config.yaml
num_hidden_layers: 16
hidden_act: "tanh_gelu"
norm: "layernorm"
norm_place: "pre"
optimizer: "muon_hyperball"
beta1: 0.95
decay_fraction: 1.0
batch_tokens: [16384, 32768]
doc_mask: true
train_tokens: 152300000
Each number is 128 + 24 x the weight over its row's rms, rounded and kept within 0 to 255. Layers, rows and columns count from 0. The size above them is the row's rms in percent of the matrix's.

# layer 12 MLP up, 640x160, rms 0.0623, rows 504-525, columns 0-159
size [ 99 105 109  95  92  93 105 102 116  94 103  94  99 108  95 103  95  93  93 106  92  97]
[[150 153 138 148  79 104 133 106 126 139 123 122 173 130 121 116  93 118 110 183 145 135 125 105 151 104  97 124 111 134 134 103 143 139 119 116 155 131 104 117 130 138 121 189 133  97  95 155 130 139 165 129  70 110 186 147 146 113 108 162 106 129 145 129 139 172 132 115 153 142 176 107 110  97 112 118 108 132  96 140 116 130 114 112 171 135 125 151 126 130 106 106 125 182  92 102 143 114  82 131 113 133 120 140 108 108 116 186 154 146 122  99 117 120 159 109 100  74 150 108 122 116 183 142  95 157 116 113  82 122 152 147 146 122 142 144 127 127 107 137  89  95 140 133 128 163 158 136  97 129 108 151 123 112  81 109 110 100 104 156]
 [104 106 172 124 115 121 129 134 153 159 126 102 136 145 100 122 137 138 131 153 123 124 144 126 116 125 118 126 121  97 105 106 123 131  89  92 144 154 133 158 118 106 110 158 130  99 111  83 213 136 139 110 136 171 112 138 138 101 133 175 154 132 127 142 137 132 106  84 142 117 116 135 130 149 116 120 174 167 120 140 133 126  87 172 120 175 123 156 121 140 140  92 115 129 121 104 105 149 149 108 140 156 166 134 118 140 161  99 145  84 117 110 154  93 140 128 114 109 116 140 101 131 146 119 127  93 100 146 128 122 135 165  70 154 145 199  86 124 145  84  93 124 145 136 107 124  70 153  92 167 143 162 113 119 129 138 121 131 129 153]
 [158 125  91 127 116 109 126 133 133 122 162 166 133 145 112 116 115 135 181 101 145 111 102  86 138  79 124 163 121 157  99 129 129 125 115 122 131 144 138 124 152 142 118 121 171 125 143 111 120 158 148 165 124 154 157 151 132 140  89 150  71 158 117 162  94 135 126 131 122 188 111 134 134 128 116 128 141  89 127  85 154 113 125 152 113 176 123 135 128 125 146 138  90 143 114 120 137 168 114  95 115 122  99 137  48 157 143 134 140  65 114  98 114 145 122 149 109 100 125 102 138 157  86 114 141 170 117 167 129 110 152 135 111 125 101 130 153 112  99 137 104 111  97 126  89 155 141 143  93 151  94 169  86 123 113 107 129 105 147 141]
 [105 141 133  99 103 125 159 140 143 115 132 163  99 164 154 112 106  99  82  94 163 109 148 124 137  86  87 172 106 123 116  95 114 118 144 108 129 155 134 140 140 132 163  98 116 102 154 108 136 179 164 146 161 118  91  89  81 134 133 161 136 109 148 140 107 144 116 156 136 103 160 117  74 114 155 139 136 133 131 148 132 107 112 114 179 132 111 170 135 139 109  90 116 148 141 128 134 168 157 162 138 153 122 122 108 127 151 142 140 103 146 135 124 119 142 117 127 116 175 130 124 172 149 146 119  91 173 114  97 123 173  98 134 138 131 138 107  80 183 156 152 124 120 146 107  76  93 111 109 114 145 118 133 111 105 126 125 111  98 149]
 [ 89 140 167  97 123  84 105 147 120 119 115  98 123 121 125 131 122  92 111 139 117 152 139 108 136  96 154 108 164 141 105 121 131  86 126  90 153 103 125 157 134 116 153 148 134 140 122 139 135  90 163 127 127  93  95 136 102 103 133 149 129  85 148 118 135 155 161 125 114 111 184 135 146 154 168  99 113  93  89 145 111 105  78 142 122 152 161 116 111 103 140 128 101 159 136 100 186  86 129 133 162 108 173 138 113 111 122 131  83 108 192 149 121 107 128 115 113 153 137 156 150 128 134 123 152 124 117 106 101 165 187 128 118 117 121 123 116 138  75 115 109 178 155 160 128 113 136 113 116 147  91 134 129 144 119 170 111 140 139 133]
 [137 128  94 137  79 141  96 172  86 127 141 132 154 116 137 128 105 119 123 133 158 111 159 134 141 113 106 134 173 164 119 153 137 119 137 142  99 145 130 113 163 142 165 111 150 131 120 132 114 144 131 100 143 159 137 113  93  76 102 160 124 110  67 133 118 102 103 101 129 147 141 131  95 148 138 124 107 113 123 108  88 101 120 140 126 171 120 129  82 136 136 131 192 172 129 124 115 138 103 159  99  86 118 143 129 143  46  85 151 133 152 103 127  90 159 133 164 135 147  90 151 127 110 176 118 157 111 123 125 140 121 111 124 134 128 125 161 111 125 101 123 130 126 140 133 156 153 163  98 130 133  84 104 107 110 141 121 178 157 127]
 [147 142 148 111 157 116 125 175 120 100  99 146 119 134 134 133 131 137 136  84 124 124 133  90 124 132 136 146 147  92 119 100 123 185  74 113 109 128 134 141 131 135 139 140 130 169  92 138 162 118 154 137 143 151 156 111  93 139 100  98  74 114 136 150 140 102 108 134 188 152 153 136 107 139 138 116 129 149 141  90 173 162 111 120 134 122 112 142 150 119 141 132  96 165  79 176  65  97 106 136 157 105  98 102 111 129  96 127  98 140 134 150 103 163 110 110 119 156 146 113 108 117 180 159 136 111 134 150 137 114 111 142 136 174 127 148  93 134 128 111  92 125 122  87 137 126 154  78 147 169 128 144 103 102 103 130 153 139 101 133]
 [141 119 157 134 136  66 146  81 156 142 116 100 128 144 162 139 134 146 137 139  93 124 137 121 127 139 159 129 126 112 115 137 113  93 151 149  84 119 124 131 101 148 135 157 165 104 123 122 144 167 191 154 126 120  71 123 100 110  84 122 164  74 138 112 156 124  97 126 130 120  80 141 172 130 125 161 107 138 135 131 139 122 144 145 172 111 113 119 101 121  86 164 124  86  90 123 111 159 132 119 156 107 109 150 154 151 140 184 131 129 179 122 124 116  92 130 110 128  97 118 128 140 122 159 157 106 136 118 117 116 104 168 140 117  99 156 171 146 169 141 115  67 137 136 123 121 120 147 146 135 105 131 145 119  91 137 115 119 157 150]
 [139 147 149 137 119 149 143 178 166 130 105 127 146 109 119 165 154 126 154  88 142  96 196 156  98 151 146 127 119 123  93 123 135 125 149 100 102 136  77 107 133 102  79 115 130 123 148 124 120  87 159 113 110 149 131 141 146  70 116 126 103 110 147 128 143 119 114 127 119 144 157  92 167 183 140 122 153 130 130  88 118 118  90 150 153 103 135 126  90 134 111 125 115 108 126 126 124 107  75 147 160  94 129 138 138 127 129 152 108 128 158 101 106 148  94 145 139 160 128 116 120 127 150  85 124 159  93 111 124 148 113  80 119 141 108 124 142 132 145 122  71 134 124 179 132 147 155 115 168 154 110 103  73 147 134 107 123 147 123 167]
 [114 119  96  81 135 154 128 120 112 116 158 138 120 148 141 121 123 100 130 139 108 141 153 101 114 119 118 124 133 174  65 138 141 135 133 124 138 126  89 164 130 134 121 144 154 134  96 140 142 123 158 136  62 136  98  98  82  92 148 159 141  90  96 168 133 150 113 157 163 151 133 126 138 149 116 156 110 110 111  69 128 141 123  86 146 165 100 195 102 134 139 122 139 122  94 146 150 153 121  88 154 164 133 135 132 148 143 122 125  94 129 155  92 147 134 112 116 127 132 115 124 139 145 135 144 144 170 133 156 112 160 112 133 142 132 127 107  93 156 156 133 151 142 112 101 162 156 140 125 160 102 133  51 110 113 148 162 116  87 115]
 [125 102  90 136 102 153 136 143 156 160 159 142 132 104  93 130  93 129 105  70 141 118 115 121 119 150 126 134 124 102 119 106 126 179 186 144 172 123 141 138 108 113 115 116 124  67 150 134 132 158 125 106 151  97  74 124 122  99 105 128 169 129 114 136 123 128 133 129 179 132 117 130 130 103 114 137 125 145 117 129 122 100 127 124 117 161 161 119 143 183 118 105 137 114 105 126 124 107 128 125 140  83  99  97 115 165 155 153  83  90 162 146 109 134 105 124  88 147  98 162 121 151  95 137 129 118 140 117 162 108 100 148 125 156 105 126 127 131 172 137 145 131 106 128 138 115 129 146 191 166  83 181 116 127 152 165 116 113  89 138]
 [147 140  96 131 122 156 117 152  82 115 149 130 133 118 136  95 135 100  79 137  78 111 123 115 126 182 146 177 134 150 158 134 144 121 104  94 168 159 111 108 149 134 111 143 134  93 148 127 164 138 102 125 122 115 129 112 120 184 122 175  91 155 129  97 115 168 121  97 121 131 134  92 122 129  85  74  58 122  96  99 125 151 182 112  91 137 101 135 102 145 117 159 133 114 156 136  84 124 107 125 168 146 152 134  99 148 133 158 132 119 160 113  92 136 103  93 153 111 161 114 110 150 123 139 161 135 119 128 136 146  88 138 131 133 134 128 123 132 165 101 144 111 108 162 130 126 144 125 121 128 145 100 148 146 136 108 149 148  84 128]
 [136 129  91 143  92 117  92 114 111 164 161 155 127 121 129 125 110 143 148 114 141 140 158 113 105 137 102 140 150 114 117 151 110  92 118 123 100 103 149 116 169 134 162 135 132 173 111 100 102 141 131 121 153 128 114  97 125  90 102 118 143 159 114 104 124 135 134 108 173 150 105 103 140 128 106  74 116 158  78 104 153  91 168  91 124 129 124 131 120 131 142  93 131 141 128 158  84 151 112 123 132 118  93 104 101 157 123 103 103 134 123 151  96 161 143 108  96 140  98 117 186  94 105 130  89  84 154 147 144 135 154 166 114 116 140 103  79 119 132 114 118 105 121  90 127 101 110 177 132 120 162 187 145 100 143 102 138  90 117 134]
 [133  89 159 150 111 137  97 119 150 131 145 112 142 130 158 109 152 115 119 156 148 110 150 152 158 108 157 137 134  87 119 110 106 139 131 140  94 107 155 130  85 127 126  93 170 115 168 131 154 120 147 133 153 107 143 106 149 186 119  84 130 102 145 154 136  96  91 147 129 148 166 109 126 121  85 159 108 139 194 139  82  86 132 110 110 115 139 105 131 113  96 105 148  88 148  98 116 117 128 123 109 168 141 138 129 113 132 126  99 128 147  95 123 143 108 104 104 103  95 112 132 132 132 110 167 123 142 136 196 139 176 174  83 163 126 151 144 126 131 143 189 141 131 144 143 105 119 154 133 125 127 122 166 114 123 115 134 143  95 155]
 [160 132 131 126 123 152 117 120 119 154 164 102 124 119 143 111 114 133 120 120 115 146 165 132 154 152 124 127 146  66 111 181 167 108 127 151 139 150 152 163 123 169 133 105 106  89 141 117 155 107 146 152 102 115  91 100 123 158 127 142 118 135 145 152 104 189 145 123 153 138 153  97  68 151 138 114 110 156 138 144 138 115 131 132 123 182 149 156 103  99 121 126 128 124 122 106 127 119 143 118 150 107 168 131 116  93 143 180 119 144 153 119 117 104  82 115 136 110 123 110 134  68 146 127 115 158 186 106 106 100 127  70 112 160 141 130 119 102 105 101 110  95 125 105 119 147 107 138 138  85 101 139 136  95 167 120  96 108 158 152]
 [140 152 119 138 166 128 135  86 151 137 163 137 140 157 105  94 176 107 127  97 144 145 122 124 119 174 123 125 101 130 119 131 134 167 102 102 109 137 137 132 131 122 133 148 118  83  88 116 166 162 146 107  92 113 120  92 128 112 153 107 146 121  72 164 173 113 127 113  92 105 170 120 136 178 121 144 127  98 109  92 115 121 143 126 147 179 162 151 117 128 133 130  98 188 169 138 112 110 158 108 144  59 111  98 145 128 129 134 105 144  90 145 139 116 119 119 148 145 136 158 162 115 125 111 108 143 136 117 124 123 135 144 160 133 109 105 129 123 131 161 128 100 161 103 167 135 120 142  97  89 114 114 104 155 128 176 158 124 138 179]
 [142 118 169 183 101 144 153  87 117 164 135 134 105 151 111 146 146 128 124 153 145 125 107 109 120  84 111 116  86 124 138  80 122 104 116 117 130 139 154 109  97 128  90 149 153 168 154 133 162 104 131 117 160 124 104 141  99 140 121 124 112 146 160  99 139 109 157 107 139 130 131 136 202 133 106 120 139 118  99 116 155 114 134 118 126 127 146 179 147  76 123 118  83 118 194 131 100 138 112 113 119 145 115 142 118 167 148 118 146 144 116 120  90 153  98 133 143  48  89 109 118 138 144 134 111 106 141 130 146  79 133 157 129 167 140 118 137 143 116 156 134 160 125 143 147 200 139 121 119 132 119 125 132 117 115 118 152 124 121  89]
 [121 111 119 135  91 129 166 113 179 142 146 151 117 135 149 123  99  79 158 124 130 148 140 127 127 163 130 126 103 137 134  74 121 112 129 128 155 140 119 142  95  96 146 130 123 140 109 137 108 117  88 176 132 119 119 117 148  99 116 107 101  73 146 110 151 130  66 128 144 116 153 150 151 115 140 138 153 128 129 113  99 143  83 132 123 163 104  80 169 160 120 143 131 122 129 170 144 128 102 133 134 164 125 148 153  94 100 159 166 130  93 131 107 125 109 126 125 109  91 185 138 111 164 170 131 109 142 126 152 115  82 138 138 142 126 118 115 130 180 141 107  84  87 116 139 119 158 147 126 160 129 172  88 103 120  80 125 100 105 128]
 [ 90 109 125 121 135 132 117  96 120 127  90 124 117 164 139 155 143 131 112  89 131 113 116 137 140  98 161 182 124 152 127 136 125 123 106 127 122 119 130 164 147 115 120 139 125 116 155 140 173 162 135 129 143 133  74 124 163 112  85 118 135 125 105 144 128 166 117 103 136 139 153 144 110 118  85 126 105 152 107 109  65 110 171  99 137 162 135 127 185 130 113 170  89 126 154 113  70 103 112 126 163 142 124 121  85 112 154 149  83 118 135 138 151 135  90 113 129 150 144 121 125 108  88 118 109  81 153 114 105 117 106 131 135  69  97 112 129 156 154 117 125 135 160 127  86 142 155  98  97 111 137 155  98 119 138  88 103 134 158 161]
 [154 103  83 141 156 133 101 125 142 109 164 145 106 120  76 114 140 144 103 125 118 159 146 139 129 140 141 155 166 116 118 132 141 135 151 135 128 136  91 130 125 141 133 140 142 177 168 122 135 172 126 139 125  97 111 138 105 103 133 159 167  99 135 110 101 147 148 129 140 142 174 108 117 137 137 110  95  76 119 109 103 143  93 102 160 102 180 139 134 104 118 165 127 109 128  79  92 113 145 141  90 143 120 159 162 114 135 104  94 163 122 134 142 116  89 112 106 130 144 106 110  86 147 103 138 100 135 142 148 107 104 206 141 163 113 139 146  87 133 140  94  91 132 125 137 122 112 144 154 124  96 173 132 126 145 127 111  91 163 167]
 [135 113 147  79 108  87  90 108 102  97 120 100 127 101 121 108 147  99 123 162 128 145  87 134 141 108 173 113 127 164 127 156 103 117 124 159 116 134 132 152  99 170 110 160 151 128 132 104 144  96 150  98 134 136 108 122 129 128 135 133 151 148 134 119 108 121 119 117  95 113 114 110 128  79 120 123 151  94 171 152 105 150 107 150 133 115 116 135 131 145 161 142  55 123 129 100 113 117 102 109  84 123 136 168 127 113 126 125 157 124 107 160 115  75 114  88 143 143 155 102 135 134  91 146 159 154 139 149  98 127 117 143 109 172 144 164 145  66 101 103 164 133 145 146 141  91 129  94  96 100 120 108 144 113 132  70 107  96 142 134]
 [126 112 134 175 116 153 105  69 109 110 136 135 129 129 101 108 116 147 153 157 133  85 117 120 115 116 104 133 122 126  86 114 142 124 169 135 145  94 122 146 118 119 122 117 143 131 123 171  94 135 127 127 137 150 120 128 152  78 133 110 122 142 160 116 147 109 104  82 112 189 120 192 159 126  99 139 134 112 158 126 103 142  94 111 117  99  55 104 112 152 118 120  99 123 125 116 144 136 122 142 159 102 124 130 181  99 171 130 122 118 127 145  99 143 137  96 117 141 118 114 158 104 109 120 123 105 148 125 136 135 116 131  67 166 141 103 103 119 160 137 168 111 165 117 157 116 107 121 133 131 119 144  80  87 113 110 169 182 112 153]]
# layer 12 MLP down (transposed), 640x160, rms 0.062, rows 504-524, columns 0-159
size [114 119 108  95  88  98 106  99 110 103 108  99  96 109  98  98  93  95  92 100  95]
[[154  80  84 123 109 121 138 144 124 118 137 138 164 121 153 106 141 127 110 127 149 105 148 103 138 140  87 148 149 153 100 136 151  73 112 107 156 125 147 106 130 157  76 146 108  80 194 133 111 133 157 131 124 144 115 127 124 107 131  96 152 111 111 129 160 131 122 162 165 152 167 195 143 107 120 141 179 119 136 131 159 134 149 122  99 131 145 116 116 139 111 147  95 144 137  89 155 105 114 150 124 112 171 124 141 123 126 128 126 115 124 161 167 132 179  73 107 128 151 122 123 133 175 108 116 109  98 133 132 134  98 108 161 120 145 126 147  93 125 111 128 143  75 182 112 108 147 110 130 159 104 136 139 112 117 128  71 112 136 122]
 [ 97 123 119  70 202 111 124 128 154 104 141 123 123 104 171 163 210 112  74  89  98  80 117 170 165 144 107  91 111 117 118 127 130 140 185 136 120 146 148 160 146 125 144 156 104 124 128 125 110 156 159 102 118 115 147 131 114 117  78 129 137  93 118 127 151 125 134 132 105 124 111 138 141 133  88 158  88 143 147  89 130 117 163  83 158 136 142 137 126 160 139  98 130 125 112 134 131 123 108 116 125 146 157 151 128 114 155 147 162 152 163 117 113 139 135 112 132 118 129 135 121 101 106 139 141 125 112 146 168  95 117 106 136 138  98 161  93 116 131  96 142  92 166 109 145 143 135 137 123 146 140 109 116 117 139 126 109 169 131  85]
 [154 154 121 116 140 121 113 151 107 118 102 128 123 142 150  89 119 160 132 142 131  98 104 122 143 164 119 150 125 135 103  81 132 120 106 124  98 143 113 143 138 105 157 124 122 116 159  85 147 113 132 100 146 130 143  92  68 105 144 126 141  89 121 151 147  99 142 106 156 108 141 145  91 144 121 130 157 110 144 177  65 184 149 154 116 104 132 123 144  79 111 110 148 146 163  62 147 125 186 139 137 134 144 151 117  98 131  85 130 136 126 137 119 148 152 138 135 128 188 128 160 111 167 121 124 107 117 152 142 143 118 157 163  95 111 120 112 125 107 129 184 128 152 130 152 120 119 135 153 126 116  81 111  73  88 144 118 127 117 124]
 [130 119 141 139 136 126 122 101 154 131 151 156 106 116 111 131 126 162 103 151 123 145 128 146 138 157 130  72 116  95 127 127 159 101 116 125 117 124 161 123 123 114 130 136 130 108 141 139 117 121 187 124 133 128 117 106 116 125 189 126 137 138 147 121 117 113 182  80 128 109 103 164 140 167 112 121 124  85 113 141 204 118 136  98  98 123  95  94 108 156 145 161 109  78 129  88  57 116 112  88 137  70 112 143 139 145 147 153  99 107 144 172 119 124 150 141 102 115 105  97 124 118 103 130 126 172 132 102 139 128 158 148 159 160 130 120 116 127 107 114 116 141 155 182 121 102 152 135 152 140 114 152 129 139 128 159 122 132  70 135]
 [ 88 125  90  89 129 122 110  75 131 109 100 109 137 180 150 121 155 115 107 148 154 141 143  80 122 152 121 104 125 147  91 148 133 117 128 136 161 165 157 108 136 156 120 153 115 136 109 144 127 152  87 104 108 137 110 100 161 114  83 140 167 115 100 111 154 163 120 145 156 109 125 109 110 112 143 116 126 167 149 133 133 143 164 120 137 118 111 129 182 124 154 183 104 137 127 140 158 106 170 151 124 149 133 125 109 114 149 128 183 147 128 154 148 173 114 162 121 138 133  97 108  96 143 114 114 107 140 140 151 144 140 104 150  96  80 101 120 119 154 101 128 124 121 147 107  77 148 143 120  94 128 112  94 121  97 132 188  89 100 125]
 [133 109 121 157 138 140 119 130 125 102 102 142 134 146 151 128 173 196 117 125 128 189 132 144  78 126 127 131 123 101 109 104 119 147 144 117 147 122  99 125 130 131 116 156  96 105 131  89 141 117 125 122 125  76 116 141 172 128 142 124  94 147 145 127 106 161 161 147 137  96 130 155 137 130 147 144 151  66 144 113 138 133 174 149 161 133 134 162 201 122 102  94 111  82 115 126 124 128 133 111 159 129 128 106  99 122 164 169 120 117 111 150 153 152 128  88 102 111  93 120 121 152 127 108 124 131 141 158 137 133 141 126 120 128 123  93 106 148 144 176 111 123 116 147 132 123 116 111 148 141  58 156 106 123  81  97 109  64 141 121]
 [ 96 116 126 136 119 160 146 110 136 144  98 121 147 115 114 128 159 152 121 114 115 137 142 164 148 190 140 159 128 157 111 105 109  78 161 199 131 124 116 119 114 117 101  58 126 119  97 117 126 188 111 107 147 137 145 108 107  97 148 144 127 140 127  84  87 110 157 157  79 164  87 109 129 118 127 127 104 137  69 117 128 143 110 124 106 157 139 150  94 170 138  99 126 168 161 101 161 120 120 126 102 141 114 117 143 111 131 108 125 122 134 151 119 115  87 111 118 157 168 171 125 138 114  85 134 122 130 117 147 106 121  99 149 131 152 170 139 124 115 138 142 126 160 165 133 127 159 118 139 128 141 119 152 156 133 165 129 161 145  96]
 [119 154 160  87 136 130 138 133 115 134 111 114 114 128 123 122 164 114 127 136 139  80 139 134 154 145 129 103  87 129 158 101 131 105 114 113 110 136 140 198 177 123 157 161 165 177 137 130 113 107 113 157 126 134 132 141 123 128 110  99 104 166 107 149 148 132 151 167  85  99 136 138 149 131 110 131 103 105 109 103 111  96 110 132 141 122 110 139  96 162 156 140 189 134 172 129 113 113 120  89 137 128  99 143 160  79 124 117  81 133 132  70 160 113 106 149 141 151 135  94 141 108 139 117 115 122 135 102 126 126 116 133 128 156 178 119 108 120 162 113 117 150 124 168  79 124 167  86  97 112 152 156 114 101  96  99 129 157 142 156]
 [108 105 110 121 141  97 150 117  84 132 104 123 124 134 156 107 156 137 144 121 114 148 117 118 131 138 122 143 154 132 158 143 162 127 166 126 189 144  91 126  93 149 119 139 112 148 111 126 143  87  83 109 136 117 130 115 145 192 115 120 121 111 116 166 155 132 140 125 125  95 134 100 119 158  75 156 138 136 168  98 109 145 123 139 171 164 136 155 148 156 109 109  91 156 128 129 120 120 128 128 135 134 101 127 143 159 105 132 141 120 161 168 125 119 154 130 119 172 109 121 102 150  96 136 122  69 145 158 152 122 136 133 134 179 149  49  99 112 112 105 154 103 159 114 137 110  95  91 135 157 120 100 132 137 165 101  91 154  90 122]
 [124 156 102 127 132 157 119 155 115 165 189 140 103 109 132 145 159 118 109 140  92 122 172 137 124  99 135 111 105 153 122 144 141 123  94 142  82 168 121 148  92  83 150 130 109 144  83 110 112 138 129 108 134 126  83 153 154 159 113 125 138 169 143  94 115 137 159 131 110 128 168 149 148  96 175 111 134 165 106 143 118  97 106 148 109  94 120 144 121 110  75 148 120 138 131 104 163 138 113 125 153 145 181  65 145 128 132 116 140 136 141  62 126 127  96 134 132 110 127 138 127 110 139 135 156 135 126 134 116 119 105 115 122 172 161 142 145 117 124 115  93 173  94  94 152  90 149 148  91 133 135 118 153 137  94 131 128 154 148 165]
 [146 129 129 107  86 118 147 166  78 138 136 126 148  82  97 127 205 132 129  97 132 112 111 114 144 164 128 126 127 133 154 123 149 139 172 110 109 140 133 127 170 160  93 144 134 129 108 112 109  99 106 122 119 160 155 127  87 156 153 142 132 115 117 150 149 137 141 170 114 125 158 120 132 151 166 128 132 145 104  91 140 112  96  88 155 139 137 128  80 140 109 104  90 133 112 145  96 137 133 132 133  80 120 171 111 117 111 131 148  75 125 122 152 114 139 148 166 134 153 127 102 102  56 128 111 146 126 128 129 147 130 135 146 123  99  97 109  85 110 132 173 147 112 121 116 106 150 130 127 173 141 137 100 148 157 139  77 144 144  79]
 [116 151 186 169 129 107 116  66 154 141 142 153  97  92 136 125  80 105 138 124 126 149 143 127 138  92 116 145 161  81  88 175  85 128 134 119 145 134  87 145 106 130 125 123 130 154 113 142 106 111 142 154 127 161 155  78 111  83 116 126 173 112 145 150  96 107 185 161 167 136 120 100 133  93 129 160 154 113 138 145 150 158 132 151 143 136 123 126 120 122 106 151 144 139 130 134 132 146 116 162 155 111 141 127 138 144 115 111 152 105 161 119 155 131 115 121 101 112 129 151 125 116  83 166 157 108 152  92 130 148 135 138 142 127 124  73 138 154 151 134 110  90 117 106  89 117 106 144 105  91 122 119 174 108 157 100 118  97 112 142]
 [131 142 113 154 164 138  92 129 119  60 108  90 122 157 140 117 133 133 129 118  76 154 121 120 145 112 127 141 144 170 131  88 125 151 116 124 138 115 115 135 101  79  97 186 131 140 164 101 117 138 121 122 127 114 150 159 146 131 106 118 142 117 157 126  85 122 128 124 138 162 105  97  87 110 121 135 100 107 146  88 104 149 155 105 109 147 118 115 134  91  94 122 190 122 133 142 112 122 135 104 123 101 166 143 146 111 192 113 122  99 125 127 158 167 142 155 127 114 104 109 141  98 167 111 111 159 120 120 156 122 124 184  79 144 109 173 157 145 152 126 138 143 113 113 146 151 153 141 146 150 150 103 138  77 113 155 136 162 137 118]
 [130  88 133 137 127 174 163 132  83 169 135 121 136 141 131 130 108 131 121 171 205 104 131  73 176 145 142 148 117 143 122 102 142 140 128 151 153 148 121 142 130 122  98 153 142 168 115 139  75  89  98 134 192 133 117 179  98 107 108 132 162 134 128 119  93 134 148 106  98 119 124 142  89 115 154 158  92 123 137 114 127 159 123 131 109 118 137 104 161 109 152 150 132 115  89  81 152 122 135 133 120 115 126 118 116 102 104 132 159  90 150 118 105  95 156 101 152 115 150 137 110 134 154 115 127 114 136 129 138 139 180 119 132  94 136 166 162 127 145 144 108 151 149  84 129 156 137 124 106 129  95 121 116 134 105 117 134 143 164  77]
 [112 162 122 148 115  76 144 131 122 153 115 161 117 127 134 156 115  89 111 103 122 105 119 111 148  98 153 117  99 147 149  99 165  98 124 125 122  95  93 110 163 122 133 142 128 175 160 144 129 165 120 108 117 113 165 125 146 100 154 127 156 154 109 132 148  72 108 141 112 129 127 126 165 126 127 125 152 145 149 111 140 132  89 119 159 152 150 124 100  93  96  98  85 127 160 182 117 112 108 137 131 135 151 114 123 137 112 106  89 102 120 157 134 157 160 110 141  89 140 126 150 142 136  88 148 108  86 115 169 120 125 126 120 170 156 109 100 148 148 140 146  93  92 157 163 144 159 131 173 111 181 175 118 149 124 165 108 120  99 113]
 [103 130 142 132 121 132 135 103 119 108 146 159 156 144 160 128  71 129 100 103 152 150 130 141 185 103 156 130  94 104 137 191 129 106 143 109 162 100 133 140 108 106 152 128 156 127 160 107 122 103 118 114 177 162 142 113 139 140 124 137 131 113 134 138 113 158 136 151 141 155 149 118 115 123 141 115 109  93 150 112 100 149 128 142 102 148 125 178 167 169 122 106 150 101 108 131 128 159 138 108 173 120 179 133  99 163  66 136 145  88 155 112  95 104 144 127 135  68 158 109 125  80 131 141 139 108 119 120 160 114  96 107 110 144 145 113 107 175 145  95 131 139 147 137 134 108  93 119  92 125 119 147 120 147 156  89  86 126 118 126]
 [112 126 117 129 133 163 122 143 129  81  73 142 149 109 115 117 104 143 107 123 129  91 120 135 144 126 169 145 155 154 141 154 132 183  91 147 166 141 141 111 151 144 125 117 103 127 113 132 126 163 122 123  99 122 120 130 139 138 146 163  98 131  95 116  49 143 205 145 134 104 107 130 147 131 148 120 126 135 147 140 159  87 125  97  92 117 157  89 104 144 148 132 127 132  91 130 136 151 114 118 131 125 133  87 141 106 129 117 118  97 121 102 118 173 128 118 111 100 164 166 148 102 123 167 151 126 155 153 112 106 178 109 135 102 133  93 103 150 122 194 128 158 128 142 149 113 113 109 135 124 145  60 126 147 126 129 170 121 119 116]
 [ 90 125 124 116 166  97 144 141 107 133  86  96 105 137 102  93 113 118 123 168 152  74 152 102 114 113 146 142 172 119 156 111 129 118 192 127 162  98 122 137 142 125 132 115  97  96 139 120 181 168 146 118  96 137 131 184 137 159 115 131 118 104 123 123 120 112 142 124 128 148 153 139 176 133 117 117 150 125 110 107 106 167 112 127 131 111 152 117 102 151  99 105  89 150  80  76 146 120 172 155 127 125 187 144 113 105 139 139 123 116 135 165 107 152 132 132 108 145 159 113 132 131 145 103 114 189 171 123 113 148 101 168 145 133 109 115 143 145 131  98 143 137 146 137  95 153 114 146 120  98 146 132 149 103  91 117  87 137 111 133]
 [110 161 100 101 132 117  87 153 179 121 146 103 122 149 106 123 157 128 143 163 146  94 122 115 101 133 123 119 116  72 133 124 157 139 130 144 120 140 133  84  92 126 104 142 124 101 134 124  63 153 107 107 142 118 128 124 100 163 134 109 101 155 125 132 155  92 106 113 179 115 129 105 118 140 107 155 134 107 124 143 143 135 103 149 103  98 159 125 120  92 122 125 127 171 129 139 139 106 118 104  83 130  87 134 150 141 140 125 196 135 179 170 140 117 110 169 138 150  86 146 139 159  67 118 148 120 120 134  84  81 158 120  94 170 142 131 154 130 110 106 100 129 113 132 144 123 109 152 112 166 139 134 148 104 166 134 149 105 128 141]
 [109 128 147 131 117 124 131 116 127 171 147 106 125 146 133 128  98 140 119 176 104 109 134 115  77  87  70  98 134 116 120 173 124 138 115  98  91 154 122 132 143 144 106 113 122 128 116 138 142 118 115  99  91 132 118  75  91 110 122 154 125 102 161 146 115 128 133 136 140 147 133 145 102 143 140 141 109 120  88  97 117 109 164  99 137 197 147 131 127 138 128 135 138  99 104 113 128 137 139 135 117 141 108 148 122 150 129 131 141 151 158 160 119 130 136 151 119 180  94 177  90 134 105 127 156 126 105 153  65 142 141 151 155 149 123 146 135 137 140 125 135 108 118 119 104 155 136  84 112 181 135  90 142 142 160  95 220 120 159 112]
 [ 90 113  96 176 135 110 139 123 122 154 146 161 140 144 153 119 157 141 121 106 125 124 174 105  76  99 122 155 133 137  93 123 135 105 128 125 118 148 100 124 132  92 139 124 101 127 149 160 121 129 130 151 162 125 124 119 137 155  80 142 138 132 132 124 148 143 136  96 130 165 140 125 145 107 137 147  89  89 141 110 125 135  93  96 160 134 144 149  68 127 113 158 139 124 149 173 164 101  89 128 106 135 110 131 126 148 125  77 107 115 160 116 124 143 204 153 117  77  98 141  96 108 141 140 111 125 115 111 130 107 156 152 121 122 153  97  86 164 136  92 126 113 122 140 146 150 134 150 186 194 103 121  92 148 139 113 123 150 106 125]]